Each number is 128 + 24 x the weight over its row's rms, rounded and kept within 0 to 255. Layers, rows and columns count from 0. The size above them is the row's rms in percent of the matrix's.

# layer 6 MLP up, 512x96, rms 0.364, rows 181-216, columns 0-95
size [ 97 108 108 100 103 101  96  96  93 100 108 112  98 103 104 109 104  91  90 111  99 103  99 108  99  99 104  93  99  90 101  98  91  92 101 100]
[[172 146 150 132 102 152  84 137 117 108  92 104 116 105 112 125 133 130 149 142 111 197 148 122 114 146 139  94 132 164 119 129  98 149 147 131 144 113 150 116 113 160 130 122  94 190 174 118 170 149  92 138 177 125  88 138 129 118 122 118 138 120 118 114 106 125 164 141 130 131 134 116 132 140 132 164 164 125 147 105 123  97 131  89 113 120 143 122  80 108  85  92  88 111 118 131]
 [114 139 108  89 127 126 111  97 136  96  94 154 121  91 122 107  76 156 120 134 151 127 143 106 130 156 134 133 172 151 110 150 128  97  93 186 142 104 159 125 129 127  90 133 160 162 130  90 126 145  99 108 131 119  89 108 121 126 104 106 145 112 149 118 131  78 139 109 144 151 148 158 160 160 152 166 127 135 110 146  88 115 179 178 144 123 156 126 150 105 117 115 136 138 154 137]
 [ 96 180 133 159  95 116 180  74 112 155 140 147 144 128 132 141 113 123 112 139 138 168 125 145 118 149 123 149 110 128 110 134  82  98 140 132 170 111 119 132 121 116  66 164 143 138 161 134 138 134 137 121 157 135  91 165 154 118  87 143 129 120 132  95 129 144 138 127 156  97 145 115 105 162  84 129 142 131 117 119 121 169 121 111 132  95 179 131 111 116 114 128 125  93  77 161]
 [157 118 135 131 131 170 162 123  89  78 156 124 113 126  98 117 110 136 122 156 142 154 131 144 150 123 135 136 133 120 118 107 163 106  85 147 151 143  99 109  93 163  77 142  94 192 127 119  99  80 123 151 123  95 129 136 126 159  82  93 131 140 142 125 110 171 118 110 103 149 129 143 137  90 163 157 118 110 138 105 122 156 141 163 105 110 138 126 174 162 106 133 136 114 121 130]
 [106 120 163 148 125 154  91 105 126 139 155 180 150  99 159 132 137 116 143 154 152 103 101 138 130 132 139 128 148 116 161 171 118 138 120 120 175 111 123 133 145 130 152 116 147 112  96  99 117 122  83  68 141 125 165 108 113  98  69 112 119  75 145 156 130 137 144  84 154  81 148 120  83 135 128 115 145 112 148 127 142 110 166 153 119  92 116 135 141 116 137 113 104 143 103 124]
 [125 142 151 144 122 156 137 149 105 106 112 122 158 138  87 136 140  97  99 205  94 118 172 154 112 149 143 156 124 139 149 119 133 119 112 111 105 107 105  87 128 121 122 117 126 123 119  93 115 148 119  87 141 120 149 114 158 137 134 108 111 163 149 124 114  65 153  82 146 129 128 109 107 117 144  97 125 173 132  87 116 119 136 157 116 197 115 138 160 157 114 152  98 126 135 120]
 [159 142 152  94 129 135  86 133 133  85 122 184 146 133 121 130 111  93 192  80  94 142 151 134 105 114 134 118 119  93 119 112 126 108 153 106 141 129 110 174 162 153 147 111 116 101 149 148 101 118 100 147 141 151 114 134 136 111 146 120 104 109 180 113 144  91 205  80 153 151 132 126 131 126 153 138 148 120  97 132 113 151 122 119 144 124 124 150 147 139 112 123 152 117 147 105]
 [108 140 119 142 118 145 155 163 123 165 127  97 119 149 135 156 128 119 135 130 118 142 131 133 115 109 136 129  82 128 118 152 131 121 121 143 168 149 155 141 110 102 100 136  96 115  84 123 125  81 110 156 165  63 142 116 158 118 116 161 118 102 122 175 148  71 111 117 152 141 180 112 115 122 113 154  86 107 141 102 162  88 112 119 181 106 149 104 119 134 129 136 128 170 146 110]
 [ 85 127 149 130 117 177 147 121 183 131 128 125 114 115  98 103 114 139  67  91 153 108 154 127 132 180 109 113 126 141 155 124 132 143 151 158 139 129 119 108 106 169 118 111 149 122 110 142 147 175 123 137  76 151 127  98 176 148 131 161 131 140 138 140 133 141 125 137 120 162 111 142 142 104 164 135 147 156 121  96  98 112  98 124 101 149 151 132 100 128 112 130  61 161 121 118]
 [170 133 130 158 115 133 146 162 116 101 123 189 108 149 130 123 153 110 148 143 104 133 155 149 107 100 116  98 129 147 164 128  87 102 105 142 156 132 168 124 136 124 183 141 118 138 138 127 110 159 133 107 142 166 112  73  98 136 127  80  70 104 114 170 140 138 131 108 172 170 109 112 112 135 121 117 104  94 118 138 102 145 163 150 139 131 117 125 121 112 148 159 109 103 145 126]
 [102 118 130 109 124 128 135  85 130 150 117 137 139 164 109 119 102  87 189 134 134 131 107 135 132 110  80 140 145 101 116 108 145 188 124 148 171 135 160 156 164 111  93  93 120 123 123 128 157 135 102 136 108 121 148 119 133 153 113 172 120 106 137 133 164 120 153  78 120 111 146  91 108 156 141 110 117  90 177 137 129 155 138 126 101 125 147 149 115 170 122 131 109 177 105 100]
 [145 184 133 106  98  95  85 120 133 162 130 128 157 140 131 129 114 110 129 110 145 159 100  89 122 133 147 102 147 165 114 141  80 117 170 111 114 149  76 115 147 128 142 148  94 176 149 128 125  98  94 118 169 153 144 146 148 123 131 118 119 163 137 125 132 108 178 113 149 155 164 112 150 134 115  93 121 176  91 138 121 135 115  83 136 153 117 137 123 124 176 118 110 129 121 141]
 [134 126 157 185 120 123 127 149 153 141 116 165 105 136 162 167 132  79 105 108 147 126 115 119 130 132 130 146 135 150 136 139 108 133 100 121 166  85  82 139 117 183 151 114 139 106  87 105 155 129 117 114 127 113 131 117 127 128 127  83 123 118  99 113 160 176 130 162 127  50 114 105 128 151  99 121 140 133 163 151 120  97 142 156 143  96 162 130 125  99  90 136 127 104 121 135]
 [164 163 138 168  90 152 123 175 109  99 134 159 152 124 145 138 116 144 118 106 102 151 137 118 124 147 159 135 153 144 108 151  92 120 129 127  93 140 152  66 107 105  96 145 128 167  81  86 134 112 137 134 127 150  84 102 121 179 148 111 102 123 148 160  94 109 130 118  91 172 140 126 150 155 138 123 142  98 125 111 117 120 142 130 127 123  84 115 142 127 115  91 146 167 105 137]
 [105 128 101 103 152 108 160 134 109 145 136 178 133 129 171 117 112 120 142 169  74  87 123 132 142 136 146 129 142 163 119 152 151 145  84 130 116 120 122 113 132 129 149 176 106 153 130 129 153 145 132  82 161 137 159 152 129 152 159 162 100 101  93  98 122 132 155 130 134 118 104 108 101 125 155 131 110 135 160 102  83 126  65  93 141 124 161 131 129  94 147 103 151 117 122 152]
 [154 157 121 166 114 175 126 127 120 116 152 156 149 127 149  96 136 153 139 107  99 101 109 156 126 132 153  87 155 145 120 133 177 109 120 162 144 126 121 139 131 112 136 138 150 132 121 137 101 155 123 134 151 112 109 144  83 157 169 107 148 109 108 122  97 109 133 116 134 112 108 131 148  89  92 112 166 138  82 181 121 105 118 121 124  98 113  90 193 109 118 173 106 146  92 139]
 [161 112 135 132 125 111  83 114 123 130 139 147  98 127 146  88 131 140 114 173 104 171  87 145 128 149 105 137 133 132 124 151 147 135 124 135 129 126 146 125 193 148 106 101 107 136 122 147 141 143 164 112 149 132 122 155 119  79 102 182  67 139 152 148  87 154 138 129 156  88 120 118 161 104 132 105 134 160 142 133 135 149 144 109 121 111 127  92 130 107 149 147 110 178  77 141]
 [109 133  97 108 133 146 145  95 184 139 119 102 126 112 133 147 163 107 119 161 144 104 124 115 124 128 130 133  90 108 171 135 162  97 123 116 110 115  85 148 150 143 150 126  64 140 123 129 145 148 147 110 142 123 141 145 126  97  93 156 117 124 116 102 116 144 101 122 148 145 189  70 141 104 131 120 117 160 125 118  56 109 141 122 116 153 152 131 102 134  91 156 159 145 112 102]
 [150 146 105 138 133 102 108 121 164 121 117 124 106 102 154 138 138 108 168 113 170 117  95 134 108 115 228 146 145 126 142 115 126 157  95 135 138 112 109 167 140 133 152  99 141 107 109 126 112 107 153 140 144 152 131 127 125  84 122 102 133 110 139 158 115 109 146 144 110 110 150  65 118 113 112 106 157 172  81 143 173 130 153 130 117 159 119 145 158 150 110 119 146 140 126 148]
 [119 116 145 147 132 109 113  97 113 178 150 128 144 108 180 111 125 122 120 110 165 129 107 113 133 107 137 145 125  61 161 160 111 174 127 142 135 106 130  84 146 146 139 127 138 140 117 101 102 149 111 125 156 138 139 151  94 130  85 183 148 133  85 104 133 138 151 116 163 143 130 134 121 109 103 104 117 171 122 155 105 124 107  71 167 154 131 140 141 113 143 109 124 117  77 149]
 [ 89 133 113 152 149 120 133 156 126 124 152 132 135 132 146 108 121 141 154 113 104 129  99 103 154  94 121 153 149 122 146 162 159 139 130 136 137 125 165 101 151 130 173 112 118  85 109 117 163 123 126 120  82  85  95  83  88 146 157 155 143 143 142 167 131 119 172 152 144 122  92  56 115 126 137 143 155  99 102 125 138 135 147  95 114 142  93 105 147 104 153 142 105  83 132 131]
 [102 157 143 150 137 110 120 158 146  99 148 102 105 172 125 122 138 127 147 159 131 120 148 102 140  99 155 144 106 177 138 152 127  75 156 125 126 104 121 122 160 136 120  91  71 132 145 131 120  94  94 136 142 104 125 148 163 132 150 125 170 145 139 113  72 114 120 140 129  94 162 164 107 142 169 136 126 146 143 162 116 144 158  83 147  98 125  87 123 111 147  98 129 124 162 105]
 [162 190 155 103 136 171 141 128 135  90 120 138 159 111 136 156  74 165 122 129 108  90 171 145 120 148 172 107 118 148 117 133 129 144 134 130  93 134 133  95 122 113 121 161 124 115  59 132 114 108 161  93 103 130  92 133 108 124 106 117 113 128 122 119 120 153 154 112 150 149  80 115 158 144 144 101 145 145 125 172 148 105 125 166 131 140 105 114 156 110 142 125 123  98 114 100]
 [109 146 137 143 109 132 119 152 175 107 100 159 148 149 123 159 134 165 137  90 107 166 145  95 128  95  91 136 135 100 133 134  88 167 110  94 146 105 141 160 143 124 132  82 136 115 105 106 104 124 147 123 112 135  96 106 166 157 111 155 126 148 104 142 116 111 146 136 151 124 124  85 136 145 131 117 135  57 149 165 134 143 118 117 113 111 200 143 113 133 163 127 158 147 118 133]
 [117  94 134  97 142 128 138 130 134 167 115 126 113 104 152 110 121 108 135 127 123 102 136 138 151 104 145 169 115 118 140 110 149 174  83 138 101 114 146 120 101 142 144  65 111 161 146 134 152 174 113 125 128 167 146 137 173 125 124 118 103 106 111 137 187 125 113 125 114 122 130 125 121  95 177  98  69 133 100 109 164 137 112 135 129 119 138 101 144  96 131 132 138  82 150  71]
 [114 168 112 153 113 101 115 127 121  91 126 147 122  93 121 140 123 164 123  95 184 145 151 136 123 151 130 136 102 126 100 144 104 113 178 124 180 109 128 131 121 103 131 112  99 131 140 143 146 146 136  66 142 149 105  77 177 134 147 150 143 126 121 123 164 147 116 123 115 134 120  91 186 105  95  99 147 161 136 120 127 141 118 104 100 154 166 118 119 122 172 107 114 114  90 118]
 [103 127 125 133 130  71 164  88 156 117 102 117  99 135 175 130  95 170  98 164 106 105 135 105 135 118 162 109 133 161  98 117 171 118 138  96 133 138 111 152 147 123 123 134 116 129 112  86 117 147 124 104 157 141 126 136 113 139 138 111 129 134  84 120 115 134 139 121 159 106 135 146 143 119 101 146 135  98 168 121 161 148 103 142  89 146 202 138 158 160 136 100 108 113 176 135]
 [ 94 157 126 132 132  86 111 132  81 144 129 134 117 105 129 107 118  82 116 158  80 144 171 107 181 141 111 133 128 163 128 147 106 152 123 121  73 126 154 131 141 151 172 124 123 120 122 105 155 125 160 137 101 150 163 123 154 110 144 125 105 132 163 136  68 101 141 136  88 130 166 140 140 108 127 115 153 132 144 139 105 114 140 131 133 123  83  98 168 104 148 123  99 125 173 112]
 [135 181 142 131 121 149  79 130 108  80 183 152 180 101 142 156 123 102 131 118 114 137 128  98 155 122 162 100 159 150 141 166 118 126 119 150  88  98 146 148 148 141 108 104 141 135 106 134 101 110  71  82 138 125 127 127 130 133 134 148 156 125 102 132 150 151 150 149 116 136  94 119 127 157  88 108 138 104 110 144 169 109 138 117 112 169 112 122 164 161 118 129 114  94 120 106]
 [190 122 130 118 140 112 148  95  85 121 113 121 122 146 128  88  87 130 118 147 118 150 149 198 138 155 188 134 165 129  96 135 111  91 156 113  91 105 105 126 137 130 137 133 131 138 177 129 112 106 112  98 154 100 142 182 111 144  95 129 108 126 131 158 124 120 180 100 108 127 113 112 113 117 149 145 105 136 138 119 149 106 123 139 138 121 144 130 140 116 171 137 105 168 107 109]
 [121 136 120 147 122 128 112 108 121 154 113 183 127 126 155 114  97 134 145 129 150 133 128  77 136 178 133 119  93 114 164 179 109 131 124 105 135 127 129  87 105  70 154 116  97 101  79 158 169 107 138 114 102 146  98 173 149 142 123 139  95 132 168 109 115 130 137 126 131 150 124  90 166 144 113 123 149 160  93 137 117 128 133 155 137 137 141 110  88 126 138 114 114 121 174 167]
 [147 149 136 166  91 150 113 136 108  88 154 123 115 149 135 113 142 120 109 161 136 149 141 132 151  88 112 127 151  93 111 139 132 152 154 111 139 132  74 116 125 158 149 107 114 146 118 146 143 133 131 120 137 109 148 137 120 139 122 101  62 149 134 133 111 184 145 145 161 181  65 103 183 149  76 140 137 158 113 116  99 122 126 125 113 132 132 128 140 126 146 142 123  81 136 165]
 [168 133 181 139 121 142 135 134 129  88 151 108 144  48 149 112 128 143 123 164 173  89 139 131 143 126 123 107 144 120 122 144 124 118 128 126 144  92 104  83 127 139 139 201 137 107 143 146 135 171 112 116 109 120  95 146 123 139 127 138 133 109 119 125 122 166  82 127 142 144 130 115 149  83  92 117 145 113 127  72 104 128 124 108 111 111 147 111 159 121 144 123 168 155 106 114]
 [136 187 130 111 136 138 141 143 143 144 106 137 103 101 146 109  88 111 122 147 153 159 113 118 121 107 144 103 111 198 148 141 131 156 115 120  99 123 162 111  79 137 163 138  76 101 133 137 102 115 109 141 123 142 142 114 140 132 115 134 132 159 133 173  97 110 116 167 164  82 150 140 122 122 120 144 138 144 111 134 120 139 119 127  83 117 150 122 146 116 191  81 142  89 144 104]
 [128 143  91  98  88 123 121 149 123 146 121 145 115 139  97 149 108 131 114 126 106 120 190 139 156 185 159 149 147 137  78 125 110 147 103 157 138 119 127  78 100 143 101 148  84 132  90 114 124 128 140 115 119 169 175 118  93 184 107  82 149 123 148 122 145 108 131 167 101 160 136 122 151 131 149 160 119 146 146 116 126 116 139 165  92 127 127 103 122 102 122 119 137 124 111 133]
 [178 108 105 115 128 107 118 174 132 128 125 140 126 127 136  78 141 120 141 103 150 176 128 122 151 140 103 137 135 114 132 123 134  96 119 105 122 109  86 110 163 144 127 119 116 129 119 107  76 128 120 102 147  91  95 194 168 118  89 135 134 118 130  93 108 129 143 164 153 164 152 151 173 114 159 177 130 116 109  98 129 130 127  99 133 141 144 139 141 161  98 102 109  84 157 126]]
# layer 6 MLP down (transposed), 512x96, rms 0.339, rows 181-216, columns 0-95
size [101 104 108 100 104  90  96  95  92  98 105 117  97 108 110 114  99  85  88 110 104 112 103 116 101  97 100  91 100  90  94 104  86  89  96 102]
[[158 100 113 116 114  98  99 135 138 141 125 169 115 121 107 144 147  86 117 154 132 156 167 122 111 124  86 118  98 103 120 146 164  93 107 129 173 144 167 130  91 115 147 119 153 132 149 130  95 140 134 151 131 122 137  92 111 112 148 134 133 106 115 143  77 142 171 118 118 164 124 101  88 148 117 136 178  86 107 122 145 135 146 119 162 133 156 115  74 129  91 113 126 164 167 140]
 [111  99 143  96 140 142 126 110 130 139 143 146 111 136 101 141 107 135  88 105  84 174 125 139 118 126 121 118  99 141 131 159 170  93 160 173 146 134  76 137 129 109 126 142 158 141 126  89 122 125 139 151  92  90 146  78 139 101 143 104 170 126 113 134 146 116 137 140  93 117 106 138 134 154 157 147 111 150 135 156 132 111 130 103 177  77 115 108 122 105 103 150 188 156 140 128]
 [110 122 149 103 112 139 118 119 162 126 132 146 124  85 126 109  96 115 140 128 140 103  90 139 170 155 147 156 151 121 146 149 162 124 140 182 141 122 124  90 103 108 134 122 145  96 138 141 144 119 110  52 172 103 115 101 116 203 133 136 139 103 135 144 117 122 144 116 126 162 108 117 105 151  80 161 143 111 151 118 107 158 102 145  98 176 106 134 110 132 154 138 135 106 124 122]
 [146  93 121 141 126 157  73 123 140 194 124 121  93 142 107 122 130 128 164 145 135 123 132 101 173 153 147 108 116 120 140 137 143 122 110 118 129 102 105 163  81 148 126 163 171  88 116 110 107 112 117 137  96 170 128 118 127 116 151 130 131 101 170 126 171 102 123  94 130  75 117 157 131  89 155 112 127 144 130 139 109 102 115 104 180 104 123 154 155 142 113 158 144 120 133 105]
 [ 87 143 142 159 148 130 153 138 145 120 132 147 105  90  84 201 166 125 147 132 130 127 132 128 157 184 123  69 102 103 110 108 150 113 101 111 128 111 127 151 113  76 144 156 119 129 150 117 120 131 135 128 111 157 131 128 107  77 121 108 130 148 153 141 145 163 106 128  85 110 157 156 124 107 116 146 142 128 130 139 148 124 117 156  95  87 132 157 108 156 139 133  83 144 122  96]
 [179 152 131  60 130 185 145 104 120 122 165  95 116 122 155 144  82 107  85 135 130 164  83 156 119 183 121 152 136 126 125 114 114 134 112  88  93 114 133 167  96  76 124 117 119 118 150 135 178 125 114 153 148 122 123 111 107 152 172 125 152 137  96 105 120 131  91 121 161 126 129 136 121 131 134 133  98 134 155 153 112 143 146 107 135 134 134 124 125 161 120 121 126 143 121 108]
 [151  96 151 133 147 106 157 138 179 139 116 110 159 134  87 155 125 110 156 112 109 156 174 125 103 136 154 106 110 127 124 127 147 128 131 172 136 131  85 107  94 121 112 156  97 143 104 142  94 139 124 143 104 131 138 154 136 127 150 118  94 149 107 108 146 118 120 132 157 171  79 161 106 158 110 162 141 117  62 111  87 112 131  82 118 112 147 163 122 143 137 110 154 147 122  94]
 [121 130 140 115 127  94 133 143 123 154 120 118 121 113  72 142 153 130 105 135 115 126 119 179 125  71 141 118 144 122 104  65 130 134  90 132 135 125 136 102 104  96 123 136 145 140 156 120 141  88 188 104 127 108 137 144 159  87 133 138 136 116 137 114 105 117 123 139 218 151 129 147 130 118 103 136 139 113 113 137 109 176  93 128 139 116 148 134 137 112 108 108 175 157 139 165]
 [126 129  96 146 132 105 131 140  86 136 149 107  92 129 118 160 192 156 168 118 113 143  92  92 125 195 142  95 120 143 134 106 110 151 106 135 116  89 113 140 109 150 122 141  97 124 161 148 134 125 146 117 144 167 122 136 125 107  95 145 126  95 159 128 153 133 102 118 137 109  94 128  92 144 137 197 126 148  63 103 126 130 130 126  99 151 125 118 133 131 151 130 149 136 153 154]
 [126 137 102 139 118 135 163 123 129 123 108 151 160 141 142 139 164 112 149 126 131 130 176 126  94 101 148 132  93 112 134  81 106 137  77 129 121 107 138 111 107 136 190 162 109 118 144 117 140 116 150 117 133 188 152 132 123 102 104  76 121 110 141 143 189 131  81 143 147 147  82 107  88 156 173  91 139 105 113 119 107 114 135 139 127 147 128 145 130 132 110 143 159 150 111 124]
 [147 122 149 148  99  85 123 110  97 158 144 175 110 143  89 122 104 148 125 151 115 147 126 101 120 140 123 149 117  84 132 117 116 166 142  93 106 131 159 130 171 124 105 109 120 110 118  61 120 124 143 111 110 132 131 173 132 106  99 133 127 123 141 165 117 151 137 158 117 112 151 123 132 138 141 149 148  77 157 144 141 160 143 138 125  65 167 147 128  97 141 120 106 169 124  75]
 [ 78 100 121 115 176 135 111 139 126 151 164  73 125 127 151 118 119 121 144 133 122 143 107 107  78 103 138 100 138 144 176 161 157  86 148 126 148  96 108 113 121 145 116 122 131 143 100 151 128  91 124 154 155 109 155 108 147 148 118 148 125 108 104 135 151 124 112 138 172 172  62 105 119 145 137 122 140 112 112 117 137 151 107 108 129 106 135 200 161 155 121 132 112 113 119 144]
 [153  95 143  89 117 135  74 131  80 159 147 103 130 147 127 141 162  91  67 121 127 106 163 128 128 161 134 128 162 123 116 148 119 105 143 163 167 144 125 110 136 108 144 148 122 148 136 117 149 105 116 139 120 160  61 137 113 117 100 135  84 156  76 149 143 148 135 158 123 106 127 137  96 134 121 127 134 119 116 123 142 140 146 195 151  94 127 151 134 124 138 105 157 132 136 102]
 [123 129 101 122 136  82 148 112 156 171 140 100 101 139 159 110 120 130 157 138  98 105 110 102 112  99 116 119  88 133 131  85 110  98 114 106 147 148 117 151  97 127 138 140 138 133 156 108 137 110 130 123 117 143 126 123 153 129 177 113 111 165 140 121 163 148 138 158 145 143 147 131 135 116 164 180  88 143  85 149  93  76 139 137 159 131 155 197 100 113 116 155 145 145 123  94]
 [174 126  99 104 161 129 119 113 170 111 131 154 150 103 148 163 184 111 138 120  96 136 146 125 161  96 128 109 112 110 145 118 131  78 112 102 112 146 130 138 134 131 148  74 145 112 159  79 146 160 137 121 135  99 123 130 112 106  94 130 139 146  94 122 125 131 154 115 139  95 159 178 155 109 127  85 144 130 115 127 124 102 152 110 178 108  97 137 142 100 155 139 167 121 111  97]
 [133 122  85 124 116 144  90 143 135 100 115 122 148 106 138  93 138 135 173 129 146 103 113 134 124 111  97 165 131 129  96 143 157 129 114 101 148 110  93 153 135 131 110 149 131 119  94 141 141 108 145 150 140 190 147 141 155  83 117 143 139 118 144 150 118 131 116 109  91 111 127 188 141 118 142  80 164  98 167 168  87 128  93 149 153  93 125 117 144  74 139 144 134 143 162 132]
 [ 74 153 128 166 114 110 135 143 156 189 101 161 143 119 126 121 155 170 109 118  94 120 116 127 110 124 101 124 137 121 105 117 167 120 132  84 137 122 116 120 136  97 140 194 110 140 142  82 108 108 127 147 131 131 118 121 167  63 106 119 118 133 138 125 151 114 158 128  93 172 118 151 101 135 123 158 124 132 139 113 111 132 140 149 163 159  71 113 150 105 123 118 129 153 118 155]
 [122 124 117 115 112 152 115 201 116 170 125 129 130 148 103 156 113 165 125  87 118 121 151 113 108 143 164  89  95  99 134 113 155 126 142 107 106  96 135 101 126 147 131 136 121 132 143  92 117 131  96 157 112 152 109 128 155 122 112 128 148 139 122  86 126  96  93 159 148  80 123 138 109 110 156 167 152 171 151 156 116 145 154 109 122 160 116  98 125  96 158 157  95 181 131 114]
 [171  82 109 119 115  87 162 133 149 104 133 122  98 129  86 151 114 124  84 116 115 127 143 161 154 153 124 106 150 117 128  96 119 129 156 128 140 146 139 109  67 121 134 121 101 152  97 123 160 164 132 161  92 136 153 105 163  90 139 122 138 146 146 116 153 130 110 139 127 111  97 134  97 124 181 148 158 101 149 140 135  88 136 153 113 128 111 169 110 160 106  99 166 165 124 130]
 [115 143  97 152  83 149 142 112 124 134 165 155 137 170 148 107 102 124 121 153 160 122  96 131 150 163 119  47 104 152 107 149 139 125 109 169 114 100 137 140 134 154 157 156 150 102 102 127 124 147 119 135 195 109 152 130 107 125 115  96 109 101 131 162 147 167 124 135 129 121 173 156 117 129 111 132 122 128 110 125  80 131 121 101 154 126 145 117 109 110  91 159 103 101 124 112]
 [146 141 119 102 138 123  97 110 113 123 116 124 149 107 182 117 139 140 174 164 113 110 159 129 129 122  79 132 102 152 117 111 150 153 136 162 122 158 109 144 125 114 139 125 155 109 132 119 162 124 124 164 181 134 147 145  99 107 142 151 126 125  81  99 155 143 123  69  86 135 103 134 184 140  88 116 106 167 122 119  78 137 152 110 148 136 130  91 142 123 147  79 123 136 134 115]
 [ 96 115 115 103 112 102 128 109  85 127 136 102 120 147 148  92 148 122 111  98 107 117 142 142 171 122 135 142  96 184 123 141 105 120 112 148 147 100 189 121 145 150 146 149  88 137  98  86 132 144 114 127 103  76 126 121 144 193 133 139 101 159 126 124 109 107 111 172 152 127 101 129 121 153 108 143 143 105 131 114 179 141 122 103 161 141 151 132 135 162 116 138 113 169 119 154]
 [112 155 101 113  83 109  97 128 165 155 130 114 134 189 134 133 168 159 130 124 169 137  78 147 134 119  83 125 117 146 144  74 176 128  83 146 146 129 102 148  83 100 128 136 165 103 138 121 110 111 148 128 167 147  92  98 115 125 123 145 131 125 134 107 121 130 107 125 168 129 131 107 144 123 133 137 132 109 102 106 122 132 126 130 141 104 189  84 128 130 156 116 134 142 161 149]
 [130 111 113 135 170  66 118 122 137 170 147 115 142  99 124 170  93 129 129 101 112 151 113 123 119 116  95  85 134 130 110 121 100 149 124  76 127 129 147 155 164 122 148 132 159  82 139 126 135 125  77 129 129  98 146 148 126 123 144 116 153 131 155 132 110 161  89 112 132 180 115 181 152 118 160 138 110  83 130  97 131 162 148 152 160 134 157 158 112 138 116 109 132 101 146 113]
 [130 107 118 101 160 138 101 144 129 137 111 102 132 123  88 117 156 109 102  91 119 164 135 116 121 146 112 121 151 123 103 103  55 158 116 116 145 139 155 148 137 106 115 141  99 104 116 161 129  94 135 131 103 135 181 116 129 144 133 144 137 100 138 142  83 164 171  78 102  96 141 144 143 137 167 112 132 120 123 102 152 151 133 135 107 159 155 150 147 166 116 145 167  98 100 171]
 [173 129  82  91 140 119 125 108 150  95 147  74 105 107 122 135 137 151 159 126 157 147 153 115 154 134 150 103 159 135 132 137 160 116  88 119 125 113 106 106  82 176 115  86 141 101 183 112 117 160 105 147 135  96 141 102 133 133 148 134 128 103 105 104 117 116  98 140 130 137 141 122 170 164 112 163 105 144 105 117 156 132 123 108 120 134 152  99 177 143 109  98 154 161 136 135]
 [123 115 154 148 152 123 140 138 165 161 115 107 171 143 150 116 145 148 131 124 120 107  82 128 151 125  97 146 132 128 103 164 150 129 145 125 129 116 143 158 116 110 100  90 171 109  95  92 125 111 101 157 135  83 135 136  86 146 132 104 107 170 111 106 144 117 138 152 136 154  97  86 116 147 158 102 129 140 156  91 183  82 132 154 138 116 118 147 139  99 156  82 123 116 127 170]
 [ 86 138 147 112 131 148 165  90  93 144 130 100 125 140  89 125  93 125 139 101 154 124 138 164 159 110 116 150 161 133 132 131 134 123 127  57 148 111 128 116  87 128 122 158 113 132 155 155 147  89 138 129 111 119 129 117  97 117 117 116 122 141 183 123  73 139 126  90 131 140 145 131 175 135 148 168 136 143 159 149 132 105 137  71 113 119 129 142 175 140  77 153 121 138 126 125]
 [146 112 130 120 115 127 141  90 157 119 152 123 153 152 100 120 111 126 107 107 155 119 118 129  97 141 111 142 148 140 152 158 199 136 101 163 128 106 186 163 144 142 114 134  53 136 130 130 147  83 164 112 134 172 175 138 111 176 144  88 102 114  99 115 138  97 143 128 114 106  94 122 109 130  90 130 140 107 133 127 151 106 143 142 116 152 148 115 121 106  94 112 120 130 146 138]
 [103 113  74 148 165 115 140 141 119 131 180 103 133 112  83 153 115 144 123 112 110 133 162 112  94 121 145 135  87 128 103 145 155 180 147 130 163 133 119 168 131 120 139 167 149 171 113 110 110 114  89 170 178 145 132 141 113 117 116 120 118 122 122 157 147 134 108 155 125 138  87 131  88 116 118 111 105 145 161  84 101 124 170 113 106 153 102 129 147 130  96 120 122 157 111 139]
 [152 121 104 137 139  81 138 132 114  91 109 185 127 153 148 113 123 104 129 144 107  86 100 123 151 123 144 122 114 119 132 147 163 152 156 114 144 113 105 152 118  95 157  96 133 142  91 155 155  91  99 124  87 173 114 186 149 129 123 113 134 150 116 111 115 151  72 134 140 140 118 143 187 109 135 146 132 130  86 139 126 147 139 158 133 156  83 116 145 152 120  98 107  98 128 125]
 [141 114 116 116 126  81 145  93 131 163 119  68 105 124 165 152  96 188 157 147 114 144 112 131 107 131 132 143 140 147 107 129 161 162 156 124  99 149 111 129 162 133 181 135 143  86 157 135 166 121 146 140  91 109 129 130 147 127 155  79  93 135 155 130 134 105 145 148 131 134 129 113 118 142 113 124  91 146  82 133 117  91 114 135 136 113 128  89 126  97 143 158 163  87 121 113]
 [118 105 108 136 120  91 123  89 108 125  86 126 148 150 166 135 133 160 168 113 110 141 118  91 164 137 138 157  60 116 137 132 101 133 140 164 124 175 137 153 129 129 162 104 158 131 121 151 137 123 163  97  88 145 149 120 138 117 142 165 112 120 124 145 114 121 140 116 121  42 124 135 158 170  96 133 133 148 122 128  92 147  95 140 141 162 107 126 107  94 143 125 112 116 141 139]
 [144 149 107  97 116 136 132 117 108 141 130 138 120 115 108 144 176 169 160 162 151 124 139 118 118 124 181 132 121  91 132 142 135 153 120 112 127 145 162 115  96 160 166 143 126 139 168 104 127 122 149 108 154 102  93 109 142 126 113 119 189 114 107  94 156 106 146 114 160 119  96 117 137 104 168  95 119  78 123 124 136  95 111 119 122 101 115 120 116 148 179  69 165 129 111 155]
 [116 149 129 118 140 131 135 110  86 134 119 111 125  92  92 128 142 110 108 123 137 138 146  92 131 107  76 111 138 117 158 147 148 117 164 123  99 131 102 143  76 100 133 122 160 100 122 121 100 167 129 153 143 148 116 148 117 137 150 166 123 138  96 156 150 150 164  85 115 158  83 151 117  97 144 155  85 150 110 116 123 165 154 144 165 101 113 164 119 195 135 148 112 106 145 125]
 [164 123 114 121 155 117 131 120 152 143 117 169 146 135 120 109 141 145 146 112 130 172 156 110 148 126 159 151 133 140 159 135 130 109 107 157  95 113 132 117 129 110 110  95 141 154 135 131 132 127 157 140 137 125 129 162 171  84 122 113 130 144 134 112 137 137 161  78 131 123 152 132  70  97 149  63 123 110  95  92 147 105 168 129 107 145 145 160 118 116 102  89 153 126  68  78]]